Weights of a small transformer language model: no biases in attention or MLP, learned residual scales.
Each number is 128 + 24 x the weight over its row's rms, rounded and kept within 0 to 255. Layers, rows and columns count from 0. The size above them is the row's rms in percent of the matrix's.

# layer 8 MLP up, 3584x896, rms 0.0273, rows 3469-3528, columns 448-503
size [ 98 100  99  99 103 100  95  98 102 100 102 101  93  99 100 103 102 101 110  98 110 100  99 101 101 102  94  97  95 103  97 101 101 100 101  97  96  94  95  98 101 116 107  99  98  99  97 105 106 105 100 101 104 102 100  99  98  98 103  98]
[[149  92 131 131 126 138 129 144  96 130 145 138 132 104 133 140 128 111 109 114  83 134 111 163 114 145 147 123 115 169 150 135 150 160 130 180 119 112  97 116 192 137 173 145 147  85 137 142 159 155 153 117 114 150 122  97]
 [139 121  99 148 108 122 172 121  92 125 156 135 168 101 149 120 116 127 118 129 126 137 148  99  94 126  99 144  95 102 151 142 135 138 114 112 125 183 112 106 101  99 148 143  86 156 111 113 143 188 146 134 145 154 127 127]
 [153 116  70 126 165 117 135 130 156 100 156 138 118 159 164 131 129 149 141 181 119 136 118 147 132 111 120 134 134 106 109  92 129 124 149 160 138 114  90 140 151 100 148  99 111 152 161 101 126 104 113 126 123 134 124 115]
 [127 139  85  79 138 120 121 157 106 135 155  96 135 126 101 138 136 161  97 150 119 120 150 122 133 131  82 109 151 111 136 130 170 124 117 148 143 111 103  85 134 145 145 140 101 137 120 107  93 142 126  85 121 147 152 122]
 [157 134 124 133 115 110 111 148 131  88 105 128  83  91 101 139 163  84 185 116 147 128 105 122 146 138 129 114 158  89 124 156 129 127 143 141 118  81 140 128 105 122 101 146 132 116  83 138  98 152 104 140  99  67 115 122]
 [124  84 139 149 159 150 119 138 163 146 150 153 130 113 105 152 146 117 117 157 172 126 176 151 143 159 156  88 115 127 140 131  92 160  83 112 136  95 112 128 147 122 163 158 134 169 120 125  97 143 145 157 120 111 141 107]
 [127 161 116  84 134 105 141 145 125 148 139 147  87 140 103 121 118 137 115 141  96 148 157 155 171  99 130  78  89 139 149 145 159 157 125 153 140 134 134 126 130 130 131 179 157 124 161 165 128 177 133 135 148 167 103 105]
 [128  96 125 114  90 125 128 109  93 133  96 133 149 141 127 139 175 121 116 135 116 131 120 140 118 112 101 103 153 153 154 138 123 143 125 121 169 159 145 186  96 110  91  97 134  80 124 125 100 133 141 113 109 104 131  96]
 [101 102 122 160  78 132 116 146 129 106 165 156 145 153 129 101 146  91 145 125 113 133 125  68 126 153 140 100 153 105 141 102 122 132 119 125 125 122 137 116 126 135 117 151 166 123  99 117 134 152 129 112 150 168 149 161]
 [135 142 113 176 151 138 129 124 156 146 138 143 110 121 184  96 100 139 144 122 123 140  84 103 115  88 108 113 167 131 125 116 110 134 132 113 125 137 150 102  80 130 136 117 121 138  91 112  84 145 171  98 124 158 154 128]
 [139 136 113 119 149 154  92 179 152 133  92 106 119 149 150 154 187 133 131 130 114 117 121 145 129 167 103 133 136 140 106 102 131 182 115 112 106  76 136 102 107 117 107 123 163 154 130 137 157 134 136 124 150 132 142 123]
 [159 115 154 197 150 123 119 153 102  99 137 119 120 101 140 135 122  86 155 120 164 170 109 137 153 116 160 110 117 143 146 133 109 170 106 101 104 167 122 118 143 134 120 140 142 139 123 190 137 112 126 137 133 148  97 144]
 [ 88 110 106 145 159 124 165 125 125 121 116 139 109 128 121  87 122 125  84 140 141 113 170 119 144 150 122 139 109  97 147  85 133 128 105 116 134 121 170 135 127 146 181 186 144 158 118  78 119 154 125 155 125 122 152 186]
 [205 126 132 137  86 111 106 110 127 130 117  98 115 118 137 110  94 121 135 123 145 117  90 124 113 119 100 127  94 125  91 122 126 121 119 144  95 115 135 107 118 111 154 133 134 130 153 144 153 128 169 195 122 112 132 125]
 [121 134 105 105 139 113  93 158 154 165 162 112 119 137  80  74 117 139 120  86 113 126 138 101  97 173  87 154  87 142 135  72 124  85 109 125  93 113 131 128 110 167 137 171 123 104 152 149 157 160 118 164 143 148 135 139]
 [ 99 117 110 157 161 122 128 145  75 113 122 163 169 117 111 160  99 124  84  81 138 156 149 182  83 113 121 125 163  92 162 126  88 169  83 131  94 152  95 104 113 101 129  88 140 132 122 117 144 147 158 134 161 156 109 125]
 [125 141 115  85 117 115 157 114 149 147 143 134 169 137 166 161 116  95 144 106 130 139 125 125 200 134 126 102 112 106 118 127 149 148 112 118 146 108 178 138 178 155  99  95 134 151 137 141 144 150 122 100 139 137 131 127]
 [103 112 111  64 135 144 105 111 136  94 147 172 169 121 125 169 144 133 133 144 122 153  93 154 143 158 100 125 118 113  88  96 129 125 153  87 112 145 173 135 113 115 126 138 155 107 129 103 133 154 113 151 175 140 155  73]
 [196 157 118 111 107 127 147 126 145 104 127 124 122 167 118 102 147 131 103 160  91  84 188 107 147 208 129 140 109 134 126 133 172 124 125 137 152 118  88 128 133 168 107 109 146  96 140 143 118 112 125 156 150 149  95 140]
 [115 140 115 101 139 118 102 125 126 126 135 148 135 107 149 127 127 132 112 133 102  67 122 137 141 142 115 143  82 144 145  79  73 130  81 219 151 161 118 115 116 131 131 124 126 115 132 108 103 154 156 145 104 107 141 106]
 [118 149 131 162  86  88 144 153 125 118 154 170 151 112 121  91 128 136  75 105 157 163 140 109 114 155 139 131 176  81 123 106 158  87 142 163 115 159 119 132 136 136  95  84 128 102 149 111 133 154 110 162 113 142 147 112]
 [159 162 123 149 139 156  98 130 108 123 126 173 121 135 128 181 120 144 139 132 105 106  90 115 102 128 126 145 126  94 132 103 135 138 112 149 161 162 110 127 151 116 123 131 119 146 105 123  93 141  83 134 116 137 132 167]
 [160 132 129 145 144 123 136 124 145  92 136 149 198 149 138 136 117 117  96 144 131 161 127 115  80 137 123 157 113  92 166 114 119 106 118 108 139 137 129  88 135 149 103 143 119 146 123 109  79 147  73 143 130 140  49 111]
 [156 153 132 124  99 108 128 155 166 139 127 153 140 120 151 145 158 163 135 150 125 140 117 147 127  74 118 144  97 128 116 113  63 141 105 153 104  84 163  99 130 120  89 136 162 156 128 134 128 119 125 157 135 147 165 145]
 [167 138 166 109 103 132  95 152 103 118 134 140 132 134 146 154 132 170 115 142 128 152 103 141 108 113  89 109 172 143 140 100 130 146 119 109 118 128 149 117 129 105 148 152 206 109 127 132 188  83 149 111 140 116 109 123]
 [149 101 105 129 107 109 108  91 127 131 120 145 162 124 152 132 180 111 124 109 151 134 140 100 152 180 126 109 114 139 115 113 167 123 132 155 143 159 113 110 141 157 137  96 142 145 136 132 125 120 142 162 128 128  80 146]
 [179 129 113 114 128 144 136 114 167 135 150 149 108 153 119 144  91 104  98 114 156 114 117 154 122 172 153 135 110 134 110 108 177 128 128 114 125 113 111 155 156 142 132 109 138 127 139 112 148 171 142 167 163 129 124 118]
 [122 125 123 163 160 110 135 105 141 143 121 151 109 143 111 130 112  92 124 134 128 139 103 165  48 124 109 123 135  75 106 136 133 136 111 115 133 110 137 102 152 138 104 153 105 125 123 103 180 126 124 150 131 120 134 139]
 [155 127 118 173 117 133 128 182 130 123 132  83 118 164 156  95 134 144 128 135 120 113 137 145 126 106 169 154 126 122 109 126 125  69 124  94 152  96 142 129 120 120 101 137 175 119 128  72 156 121 136 138 109 132 121 143]
 [ 57 146  95 121 122 131 122 172 102 113 101 140  85 101 134 131 134  97 135  90 157 130 130 148 156 171 133 129 178 150 172 106 122  77 120 113 162 106  97 152  91 153 131  77 147 157 108 109 110 108 104 102 141 123 132 118]
 [103 130 113 123 150 111 157 141 116 101 118 141 127 136 134 109 128 108 172 143 122 190 133 121 141  85 121 127 122  71 101  81 145 166 168 136 101  91 122 100 121 115 128 127 138 112 132 148 129 140 141 114 118 139 142 150]
 [108 125 112 103 135 158 136 141 113 115 133 163 176 104 125  94 131  84 120 150 143 155 103 114 113 117 146 140 109 124 125 134 148  84 102  89 168 164 139 110 129 153 147 147 128 125 135 105 162 125 155 111 108 141 151 136]
 [112 108 122 116 119 106 150 120  78  96 144 137 117 124 101  90 138 135 115 153 123 110 135 103 114 156 148 110 141 127 132 163 108 142 110 171 140 134 123 136 108 127  99 140 159 141 114  77  82 145 150 124 145 135 150 145]
 [130 146 126 150  89 166 125 133 135 137 112 144 143 133 102  97 133 130 117  98 101 146 148  94 149 122 138 101 107 117 186 125 110 124  99 146 139 148 109  87 173  83 139  94  96 135 154  86 132 127 118 172 140 155 157 118]
 [104 132 110 150 109 115 144 112 121 103 127 153 100 109 107 159 133 133 128 117  79  71 136 150 143 103 155 127 145 128 120 127 134 122 127 117 125 119 115 118 104 117 131 112 130 136 128 146 148 128 145 140 191 110 128 138]
 [121  92 141 132 108 113 151 130 126 169 164 141 144 126 122  88 106 127 122 130 111 100 162 118 124 132 132  71 122 123 103 133 106 132 130 193 142  79 156 129 103 112 100 116  87 110 120 113 167 159  93  86 156 136 182 134]
 [125 135 148 106 168  93 130  95 137 178 109 125 133 135 112 130 107  83 136 150 107 135 125 155 145 128 153 102 158 122 133  83 109  98 135  96 136 135 134 152  98 116 170  92 129  82  85 106 127 137 134 133  83 120 115 153]
 [100 126  93 167 118 141 117 106 111 132 148 118 108 136 151 136 132 101  88 157  99 157 150 165 141 120 136 114 129  96 136 105 156 141 133 112 156 168 116 132 154 114 144 160 147 104 156 104 134 139 140 110 127 158 126 111]
 [133  88 143 124 152  97  93 146 118 136 150 120 116 137 155 154 165 122 156 146 132 147 162 119  91 132  95 147 156 154 104 106 129 108  84 152 164 145 106 102 113 108 115  85 100 108 117 112 152 129 135 135 100 120 106 106]
 [136 107 128 146 104 148 122 129 152 122  99 149 131  89 123 148 158 123 143 134 179 127 112 117 168  97 111  74 159 140 154 124 134 135 118 142 114 130 140  96 102 126 157 152 144 139 103 111 142  94 156 131 119  99 117 144]
 [ 91 135 124 113 148 159  79 148 140 103 120 168 119 105  95 104 142 106 175 167 125 104 124 140  80  60 120 118 145 134 104 120  83 150  91  93 142  99 130 122  95 147 135 142 143 146 104 119 146 129 147 130 142 126 126 113]
 [135 116 152 120 166 137  68 145  97 153 101 115 118 120 136 116 150 147 148 146  96 135  98 140 110 150 153 137  81 150 146 132 128 163 165 105 139  71 145 143 105 159 147 151 111  94 126  96  96 120 127 143 116 161  96 115]
 [104 133  99 110 147 152 121 144 101  99 122 141 122 121 120 131 112 136  87 107 128 122 193  85 119 102 136 133 107 133 150 100 144 128 149 130 100  85 135 146 181 141 110 150 117 127 158 143 113  90 146 139 123 116  88 119]
 [119 123 117 121 139 108 107 150 138 124  77 169 129 162 144 120 174 132 124 141 133 137 138  78  93 111 150 100 126 126 116 144  75 134 134 141 123 127  72 124 153  67 119 124 139 141 123 149  99 107 102  96 116  90 166 148]
 [125 124 144  97 149 138 123  95 115 166  94  93 136 149 116 123 140 141 163  78 181 158  96 103 100 114 110  86 144 149 145 138 155 121 113 127  84 119 122 140 157 108 143 100 126 101 123 120 134  86 161 156 138 135 114 152]
 [165  78 113 131  77 152 104 145 190 140 104 166 152 131 138  97 137 116 147 161 147 135 126 138 165 129 167 151 123 127 136 129 135  94 125 115 125  74 127 100 139 102 114 119 157 134 114 135 100 130 125 155 117 151 126 114]
 [100  89 160 125 183  97  92  98 125 120 105 128 129 141 144 117  94 118 152 128 134 140 147 140 108  92 141 121 115 112 145 170 147 155 106  90  91 145 131  86 119 135  97 132 105 150 149 109  86 145 140 111 140 128 134 174]
 [141 138 120  74 156 116 107 159 162 129 111 135 107 143 116 122 111 142 116  70 124 108 145 166 160 127 170  90 125 147 138 147 143 131 114 122 113 118 120 108 128  89  93 162 194 152 133 150 176 158 136 102 154 163 135 155]
 [129 115 104 155 118 107 111 129 171 107  82 133 128 178 121 132 122 150 131  92 131  99 136 149 144 116 139 150 108 120 114 128 109 170 139 100 144 150 126 112 176 109 114 159 166 105 151 124 102 156 129 112 171 103 118 112]
 [123 116  88 104 103 121 138 143 108 148 132 103 127 115 164 118  93 149  99 136 136 144 109 123 148 142 119 137 137 129 163  95 165 177 126 168 114 113 120 161 152 126 106 126 128 118 147 119 134 164 124 139 133 128 118 135]
 [ 94 126 120 127 130 150 160 119 130 155 109 138  90 163 119 112 128 165 146  85 163 126 103 154 133 161 112 136 151 149  71 118 143  91 171 147 152 181  67 142 152 128 152 115 149  95 127 120 111 118  93 113 139  99 148 167]
 [123  85 151 128 107 133 125 144  93 116 158 152 125 141 117 126  97 130 150 124 118 132 147 118  99 122  89 117 158 104 144 135 123 145 105 101 116 124 106 139 170 150 126 126 160 104 172 145 152 129 140 146 133 137 125 137]
 [178 125 146 156 133 103 110 154 113 105 141 119 138 136 155 110 132 113 131 126 113  96 151 138 158 134 140 108 101 106 138 146 143 133 137 129 113 140 137 144 123 118 119 122 144 145 136 143 188 109 135 132 139  93 101 170]
 [129 154 134 131 151 134  73 143  95 123 123 140 117 181 125 122 147 123 162 152 164 148 139 110 137 106 110 135 113  92 121 120 137 130  75 131 162 141 116 134 136 144 141 127 116 134 124 119 124 131 113 149 137 112  98 128]
 [ 88 109  87  88 119 134 144 103 108 149 113 104 106 128 118 123 119  83 159 155 125 165  84 119 100 128 109 114 115 137 110 149  89 173 106 150 120 111 107 145 106 124 119 128 150 120 117 151 132 124  95 149 117  89 113 173]
 [162 134 101 121 190 168 121 139 122 165 111 157 139 112  91 117 120 132 119 137 104 130 157 152 143 102  99 135 128  93 110 163 120 155 115 141 103 142 139 159 129 115 129 156 166  79  84 110 132 150 129 127 150 118 163 120]
 [147 107 159 138 129 167 115 135 134 128 133 113 136 148 160 107 163 140 135 137 184 145  88 126 122 150 116 131 139  94 100  89 132 137 131 135 157  97 118 131 139 142 127  95 135 170  91 122  65 136 149 101 137 155 125 134]
 [104 137  69 115 101 160  94 123 111 164 109 110 131 123 145 139 102 123  98 167 101 123 117  93 128 130 142 128  92 152 120 129 138 150 122 116 140 148 117  90 128 118 101 114 126 107 159 136 147 124 107 123 153 118 133 142]
 [136 126 129 129 123 121 114 107  64  91 132 131 143 109 140 117 149 124 119 124  99 142 124 154 108 126 166 124 152 123 108 145 107  86 109 111 106 111 116 122 105  78 105 143 136  75 142  97 138 105 150  74 113 119 153 164]
 [147 111 119  97 157 101 148 109 176 154 126 127 125 137 115 107 153 103 100  62 191 135  63 176 130 142 136 125  63 155 142  82 131 136 174 124 161 148 106 157 149 110 148 141 185 107 112  90 125 124 135  99 123 120 138 142]]
# layer 8 MLP down (transposed), 3584x896, rms 0.0273, rows 3469-3528, columns 448-503
size [100  97  99  99  95  96  99  98 101  99 101  97 102  99  98 106 101  99 112 102  98 104  96 113 101 102  95 102 101 104 102  96 100 102 104  99  97 107  96  96  99 102 101 101 102  99 101 106  99  97  95 101 100 101 109 102 102  98  99  98]
[[124 122 189 101 138 126 166 130 129 129 149 116 113 115 117 149 140 149 121 133 168 148 116 111  94 145 151 177  91 145 125 135 122 151  75 124 147 126 209 176 119 119  98 111 133 108 119 120 143 111 111 160 165 106 124  95]
 [117  99 168 135  97 173 156 134 167 152 145 104 124 131 141 148  89 119 113 159  99 121 103 106 153  97 108 103 145 154 140 118 140  73 100 135 119 137 105 143 109 117 151 122 184 115 132 133 115 158 127 106 116 152 132 105]
 [136 126 144 123 143 130 132  98 138 122 136 144 146 134 145 167 147 169 149 145 155 148  98 161  97 154 103 146 120  99 146 173 163 153 109 154 138 122 128 107 129 110 129 153 145 136 154 137 149 101 114 146 113 154 131  56]
 [ 96 145 147 162 133 152 128  88 133 130 139 146 156 143 131 124 135 160  93 134 119 102  96  99 145 138 113 110 161 145 139 165 160 108 112 139 110 131 125 130 145 124 122 148 118 125 145 160 181  98 144 129 137  97 165  93]
 [135 113 123 109 103 104 137 112  93 147 135 125 154  97 143 170  81 164 164 118 106 161 100 107 122 145 146 123 142  85 181 115 180  92 139 119  98  93 125 154 145 145 133 107 143 170 101 138 109 126 165 121 111 118 127 175]
 [147 135 168 132 147 107 129 119  83 106  80 134 110 153 113  78 154 157 100 124  80 118 117 115 139 101 131 142 141 132  87  91 155  95 135 192 121 122 149 132  94 152 133 138 114 113 151 101 125 125  99 136 135 169 140 131]
 [ 85 102 125 133 101 121 121 119  80 117 131 134 133 142 144 115 148 131 160 148 140 116 154 189 140  91 142  92 150 125 139 137 115 102 111 133 137 141 120 117 130 146 163 146 127 113  96 149 120 156 122 101 148 115 130 194]
 [125  91 135 116 148 154 117 166 169 148 177 105 107 143  94 164 113 130 118 143 106 126 120 113 141 148 112 106 137 121 132  89 147 118 133 134 113 107 172 135  93 106 120 131  80 137 174 131 105 150 123 116 128 121 112 146]
 [156 124 115 112 121  43 112  86 141 108  98 149 126 112 104 149 114 145 136 118 161 149 124 125  94 128 111 122 144 120  83 136 152 136 114 136  99 145  69 104 171 127 157 133 103  82 139 135 138 112 107 132  96 128 119  52]
 [119 158 125 148 141 102 141 129 125 151 139  86 126 119 104 133 109 127 105 107 156 147 131 135 158 117 162 119 111 116 151 132 150  80 111 114 142 126  88 102 119 144 145 144 139 127 117 121 126 104 145 163 178 145 151 162]
 [144 121  91 142 131 103 154 137 124 142 112 130 107 159 150 103 111  81 139 124 127 141 165 104 178 112 130 167 149 131 130 151 142 146  92 184 145 100 118 151 111 114 139 140 127 132 156 119 150  99  98 158 137 129  84 200]
 [143 118  97 143  97 103 145 156 108 118 119 113 160 117 120 141 171 115 132 153 148 161 146 144 113 119 163 127 163  46 177 154 126 102 168 129 159 153  75 149 127 116 144 144 104 104 134 136 162 133 194 106 124  87 109 145]
 [136 158 162 119 138 120 172 116 146 137 120 158 123 148 129 151  94 163 124 140 114 124 135 127 119 140 123 161 151  98 148 107 118 120  94  93 133 103 134 140  79 128 173 154 122 115 154 103 129 131 132 173 113 179  94 136]
 [111 137 129 148 150 132 121 170 162 133 121 170 165 125 155 104 126 118 102 142 137 148 130 123  95  82 125 138 112 140 149 163 149 129 160 135 140  92 142 120 100 120  75 158 102 139  95 118 150 146 134 127 120 115 107 139]
 [127 133 136 105 115 103  93 172 118 150 138  90 107 130  94 126 139 141 151 169 124 117 165 133 113 135  99 156 130 108 102 129 135 165 127 137 162 131 134 161 102  75 108 114 159 127 158 163 148 179 108 143 122 148 116 165]
 [100 143  85 133  96 115 136 112 148 120 142  79 148  91 150 157 136  93 178 142 141 120 109 152  93 124 130 126 136  97 138 140  98 118 149 139 117 137 108 118 101 150 163  80 104 110 125  85 115 133 132 146 160 132 169 111]
 [143 128 122  83 130 125 145  97 129 120 128 109 139 132 125 179 129 151  93 131  98 154 158 117 104 179 144 111 133 158 136 135 169 118 141 106 138 136  78 131  98 151 127 106  87 153 136 163 144 118 110  96 177 122 120  84]
 [106 147 129 185 101 102 110 133 104 146 107 170 153  82  81 137  78 128 131 152  83 124 132  77 115 168  99 100 149 126  96 107 125 131 128 114 159 125 140 149 107  94 149 108 113 146 168 107 137 116  77 112 115 123 107  89]
 [142 125 117 109 146 164 124 114 152  71 122 130 121 148 127 137  98 149 144 151 108  98 153 148 118 186 141 156 126 160 124 107 101 132 114 142 165 109 128 147 156 147 125 101 106 128 125 159 146 126 158 122 100 128 109  37]
 [119 147 159 145 106 125 137 111 121 169 162 207 110 139 173 148 132 115 132 158 115 178 122  93 163 140  96 114 170  74 124  91 127 116 138 184 145 120 109 118 129 124 105 126 139 124 142 130 112  93 117 141 119 146 142 164]
 [127 102 130 130 107 119  93 154 102  94 130 128 176 129 138 152 113 129 115 102 122 168 167 144 138  99 113 115  85 147 120  84 112 139 143 109 106 102 131 142 146 114 122 110 126 109 129 121  99 114 120 125 160 151 149 148]
 [153 129 127 132 133 135 167  77 125  98 191  87 162 118 139  92 108 127 143 148 156 109  97 106 124  93 147 173  92 137 124 140 142 124 163 167 128 160 145 127 138 156 101 127  74 135 127  95 101 165 123 144 160 103 113 120]
 [119 170  88 191 122 140 146 152 118 147 144 109 139 157 120 101 113  97 125 127 128 113 115 156 142 163 116 112 123 149 100 148 138 163 139  95 148 133 137 146 131 152  95 136 116 155 127 130 133 124 143 145 118  77 147 117]
 [125 193  97 157 111 128 130 156 128 131 131 107 133 111 131 149 134 144 103 156  99 101 141 162 132 127 135 106 182 132 126 139 140 169 109 115 119 106 106 157 172 124 135 150 126 111 122 144  99  89 185 145 100 145 138  90]
 [150 108  89 111 127 100 149 189 102 121 160 121 133 117 119 169 137 126 145 115 144 110 123 133 127 118 155  87 135 109 119 152 145 112 147 135 126 132 116 140 102 114 140 150 117 116 158 131 131  96 123 153 149 110 133  69]
 [108 102 106 130 110 150 131 101 153 146 104 113 120 102 118 112 140 132  98 170 154 137 141 137 141 119 139 101 167 108  78 128 100 136 132  95 131 134 117 131 126 171 117 112 114 103 126 125 115 110 161 154 132 134 101  82]
 [136 129 146 173 112 114 139 138 157 135 151 113 103 139 103 115 103 137 123  99 135 115 147 142 145 134 129 114 159 140  91 131  98 120 105 126 110 149 118 128  90  62 148 160 106 123 124 128 114 138 140 106 140 146 138 211]
 [111  92 163 131  79 126 120 116 121 174 154 134 100 159 128 144 126 145 149 162 160 130 137  92 129 130 174 130 124 119 100 146 137 130 142 129 118 148 147  94 108  97 110 162 179 121 125  84 185 143 108 169 159 153 129 173]
 [ 98 144 123 144 127 126 179 130 123 113 159 125 110  92 135 123 117 156 135 142 142 153 102 142 161 123 102 135 159 105 153 135 127 160 157 165 144 125 165 137 144 135 100 121 153 161  69 132 123  96 136 168 144 144  93  71]
 [121 149 117 127 132 114 139 124 124 120 108 154 165 110 137 126 124  89 101 122 134 106 149  99  72 127 149  80 138 154 130 147 143 129  99 118 170 126  91  89 117 110 124 148  99 103 154 152 102  74 189 101 149  94 131 187]
 [115 119 116  83 127 168  94 134 110 150 112 127 140 165 129 124  93 143 127 147 137 172  79 111  93 103  99 139 165  87 151 105 133 112 144  82  86 153 122 137 142 119 135 129 143 136 106 129 126 100 125 142 113 131 148  89]
 [143 150  93 134  73 181 108 107 108 121 139 135 152 118 118 114 139 130 158 153 122 101 139 125 119 113 123 111  95 128 128 107 103 103 170 136 162 126 151 112 151 109 122 100 134 139 111 127 146 155 139 159 100 142 103 147]
 [122 150  93 146 138  79 138 150 148 125 154 121 163 115 150  82 149 116 158 144 131 177 130 128 170 145 128  85 124 131 140 127 156 109 120 138 149 120 128 122 112 137 125 109  95 126  80 127 145 171 111  96 118 141 116 100]
 [136  95 174 149 115 106 131 130 113 153 110 118 136 126 141 114 134 138 118 109  89 111 122 103 109 126 126 131 128 142 140 145 176 172  90 127 131 143 124 146 144 118 130 119 110 127 139 160 149 160 139 167 150 129  90  99]
 [116 147 111 151 192  82 169 153 126 124 105 176 141 112  97 147 121 159 167 177  98 126 106 125 135 131 182 122 116 119 128 172 104  83 144 125 143 114 132  97 114 135  95 106 136 139 140 133 160 145 130  99 153 142  84  54]
 [ 72 141 137 116  96 127 132 105 130 115  98 115 130 146 129 158 133  95 133 138 133 127 147 176 161 122  98 132 152 100 115 124  75 104  89  99 104 108 168 113 123 128 144 125 123 139  69 129 128 130  95  84 126 122 151 143]
 [101 117 153 121 127 149 145 158 100 100 136 114 126 132 139 144 102 142 109 119 110 125 152 130  96 118 116 100 180 116 116 130  97 131  87 130 138 174 162 154 113 116 117 127 105 137 125  75 122 110 169 127 104 140 110  90]
 [143 127 116 112 128 177 156 116 142 161 137 163 112 126 130 104 151 152 122  94 139 163 145 173 137 118 153 123 148 136 144 104 148 125 147 114 133 108 142 103 127 131 103 131 170 121 103 165 102 131 117 143 111 137 142 187]
 [ 79 138 131 150  76 148 116 152 113 134  97 172 158 178 126 159 117 177 133 102 130 144 144 105 141 144 104 128 155 154 109 111 147 125 134 136 122 138 141 125 101 159 120 160 135 149 128 131 150 117  93 111 118 134 194 163]
 [106 115 119 122 121  94 177 138 153 162  91 125 144 155 129 133 126 163 124 157 162 154 125 149 119  93 119 102 142 167 139 118 146 103 128 141 169 100 116 128 128 144 133 121 112 113 119 149 160 100 117 124 117 147 116 109]
 [ 99  98 120 152 153  95 136 168 158 124 120 105  98 138 123  80 127 134  99 190  72 115 148  97 122 113  63 107 107 146 147 115 134 124 177 137 156  86 115 123 120 171 132 157 176 138  89 169 138 165 120 134 131 113 107  84]
 [122 120 169 131 135 108 122 147  95 146 107 111 125 120 143 143 136 175 121 135  98  96 141 125 115 116 145 106 101 144 156 116 124 146 151 152 144 121 131 143 112 139 107 128 132 150 172 117  98 158 110 136 128 179 115 189]
 [122 163  90  96 155 144 121 149  90 130 125 115  99  98 113 112 112 128 140 142 152 135 131 158 131 139 124  95 129 137  95 114 136 203 111  91 125 147 125 152 124 146  89  98 164 130 114 150 164 142 129 156 126 143 125 120]
 [107 139 117 154 139 143 103 132 130 125 126 148  98  79 102  94 110 171 130 112 155 142 118 130 139 152 140 120 124  68 138 131 136 125 182 139 129 176 107 150 102  74 154 124 122 132  99 134 131 168 138 125  95 120 149  81]
 [156 129 140 106 167 149 104 158 103 128 138 128 139 172 124 134 142 142  84 173 111 113 122 124 116 151  91 107 126 124 108 106 158 166 126  81 161 145 136  90  82 125 107 122 145  99 107  96 109 175 149 137 179  85 115 108]
 [ 91  92 132 130 159 119 136 150 136  79  92 115 161 126  70 121 161 111 142 110 156 129 112 155 117 167  93 104  94 128 107 149 109 167  98 104 153 134 101 149 121 137  91 112 129 158 158 144 154 182  81 133 119 127 144 138]
 [121 129 133  96 136 140 143 151 119 137 138 104 170 129 149 117 110  99 125  53 148 155 142 106 149 139 100 166 120 133 131 109 131 139 143  76 145 181 139 124  95 110  69  95 157 155 158 104 100 134 133 190  79 110 108  83]
 [149 102 168 100 147 144 132 172 113 104 147 167 118 139 130 124 126 142  73  83 119 140 141 154 142 113 115 149 128 135 141 105 150 116 128 162 165 110 137 132 158 125 140  99 128 130 148 116 115 144 130 123 185 155  78  50]
 [103 142 124 128 106 144  96 123 114 126  92 106 100 148  97  81 147 110 130 109 186  98 182 119  94 138 144 118 140 119 128 113 105 148 151  95 107 113 156  98 158 103 119 110 117 133 153 128  97 109 155 115 110 118 161 140]
 [148 140 129  99 139 128 129 106 116  51 115 115 163 144 149 153  83 154 143 120 131 137 135 140 110 153 138 115  83 154 119 150 130 105 133 114 149 149 124  98 121 158 133 128 144 107 117 142 130 110 124 122 146  86 117 107]
 [106 129 124 140 139 107  90 135 141 131 151 140  99 100 128 135 105 160 143 106 111 129  82 124  98 118 105 150 135 137 136  90 156 106 147 174 134 168 132 130 100 121 128 121 177 156 108 129 152 107 129 143  89 105  91  50]
 [143 127 166 147 128 139  82 190 114 111 116 145 100 170 159 132  93 100 185  80 101 132 139 116 118 171 153 147 120 108 140 139 142 167 142  96 100 157 111 102 140 165 100 137  83 118 142  80 140 163 100 121 116 106 124 116]
 [133  87 137 136 146 102  96 150 136 110 157 106 127 155 131 110 130 155 103 119 143 135 162 168 166 162  79 134 131 179  87 102 144 148 104 141 107 107 131 124 140 134 141 147 142 130 126 134 102 126 151 138 148 129 120  90]
 [138 144 133 135 134 137 111 125 156 164 143 132 128 148 137 111 159  83 109  92 133 112 155 148 112 141  97 152 113 120 116  87 110 143  89 117 139 173 121 115  89 129 170 153 129 144 158 129 155 142 141 106 120 140 112 154]
 [122 105 140 141 118 164 117 178 108 112  86 111 137 135 149 171 140 160 147 100 140 139  85 132 144 155 120 135 124 162 139 144 122 139  94 115 111 126 129 168 149 156 104 123 107 108 155 169 148 144 113 128 122 115 114  85]
 [121 147 122 129 129 100 126 154 129  97 147 106 114 127 129 128  74 123 130 183 118 107 158 134 128 138 133 173 117 123 138  99  80 134 103 145 176  94  95 161 127 147  72 100 129 112  78 132 172 109 158 102  99 101 122 100]
 [121 127 111 134 142 145 150 166 145 120  91 118 118 122 136 134 119 100 126 109 100 143 144 133 139 129 143  92 109 115  68 137 117 123  89 127 120 123 126 124 107 140 111 102 143 101  94 140 178 123 141 167 148 108 137 180]
 [ 89 112 113 141 150 134 130 129 140 113 176 167 158 116 125  97  93  66 150 151 135 171 122 166 150 144  75 102 130  77 138 111  96 143 145 133 161 151 152 128 126  87 106 121 124 143 157  98 137 113 100 121 135 150 126  81]
 [147  92 103 114  98 135 200 114 140 119 106 163 106 105  79 173 124 156 154 161 129 106  87 160 137 164 137 118  94 111 126 153 177 154 151 110 127 129 164 105 109 139 118 147 111 116 148 157 122  85 119 133 119 120 109 136]
 [152 128 115 133 137 147 129 134 138 119 176 105  99  86 133 120 118 141  99 120 132 121  99 185 144 155 124 116 144 126 108  85  59 118 122 191  79 101 119  99  88 123 101 114 141 125 106 105 131 105 159 112 100 104 159 127]]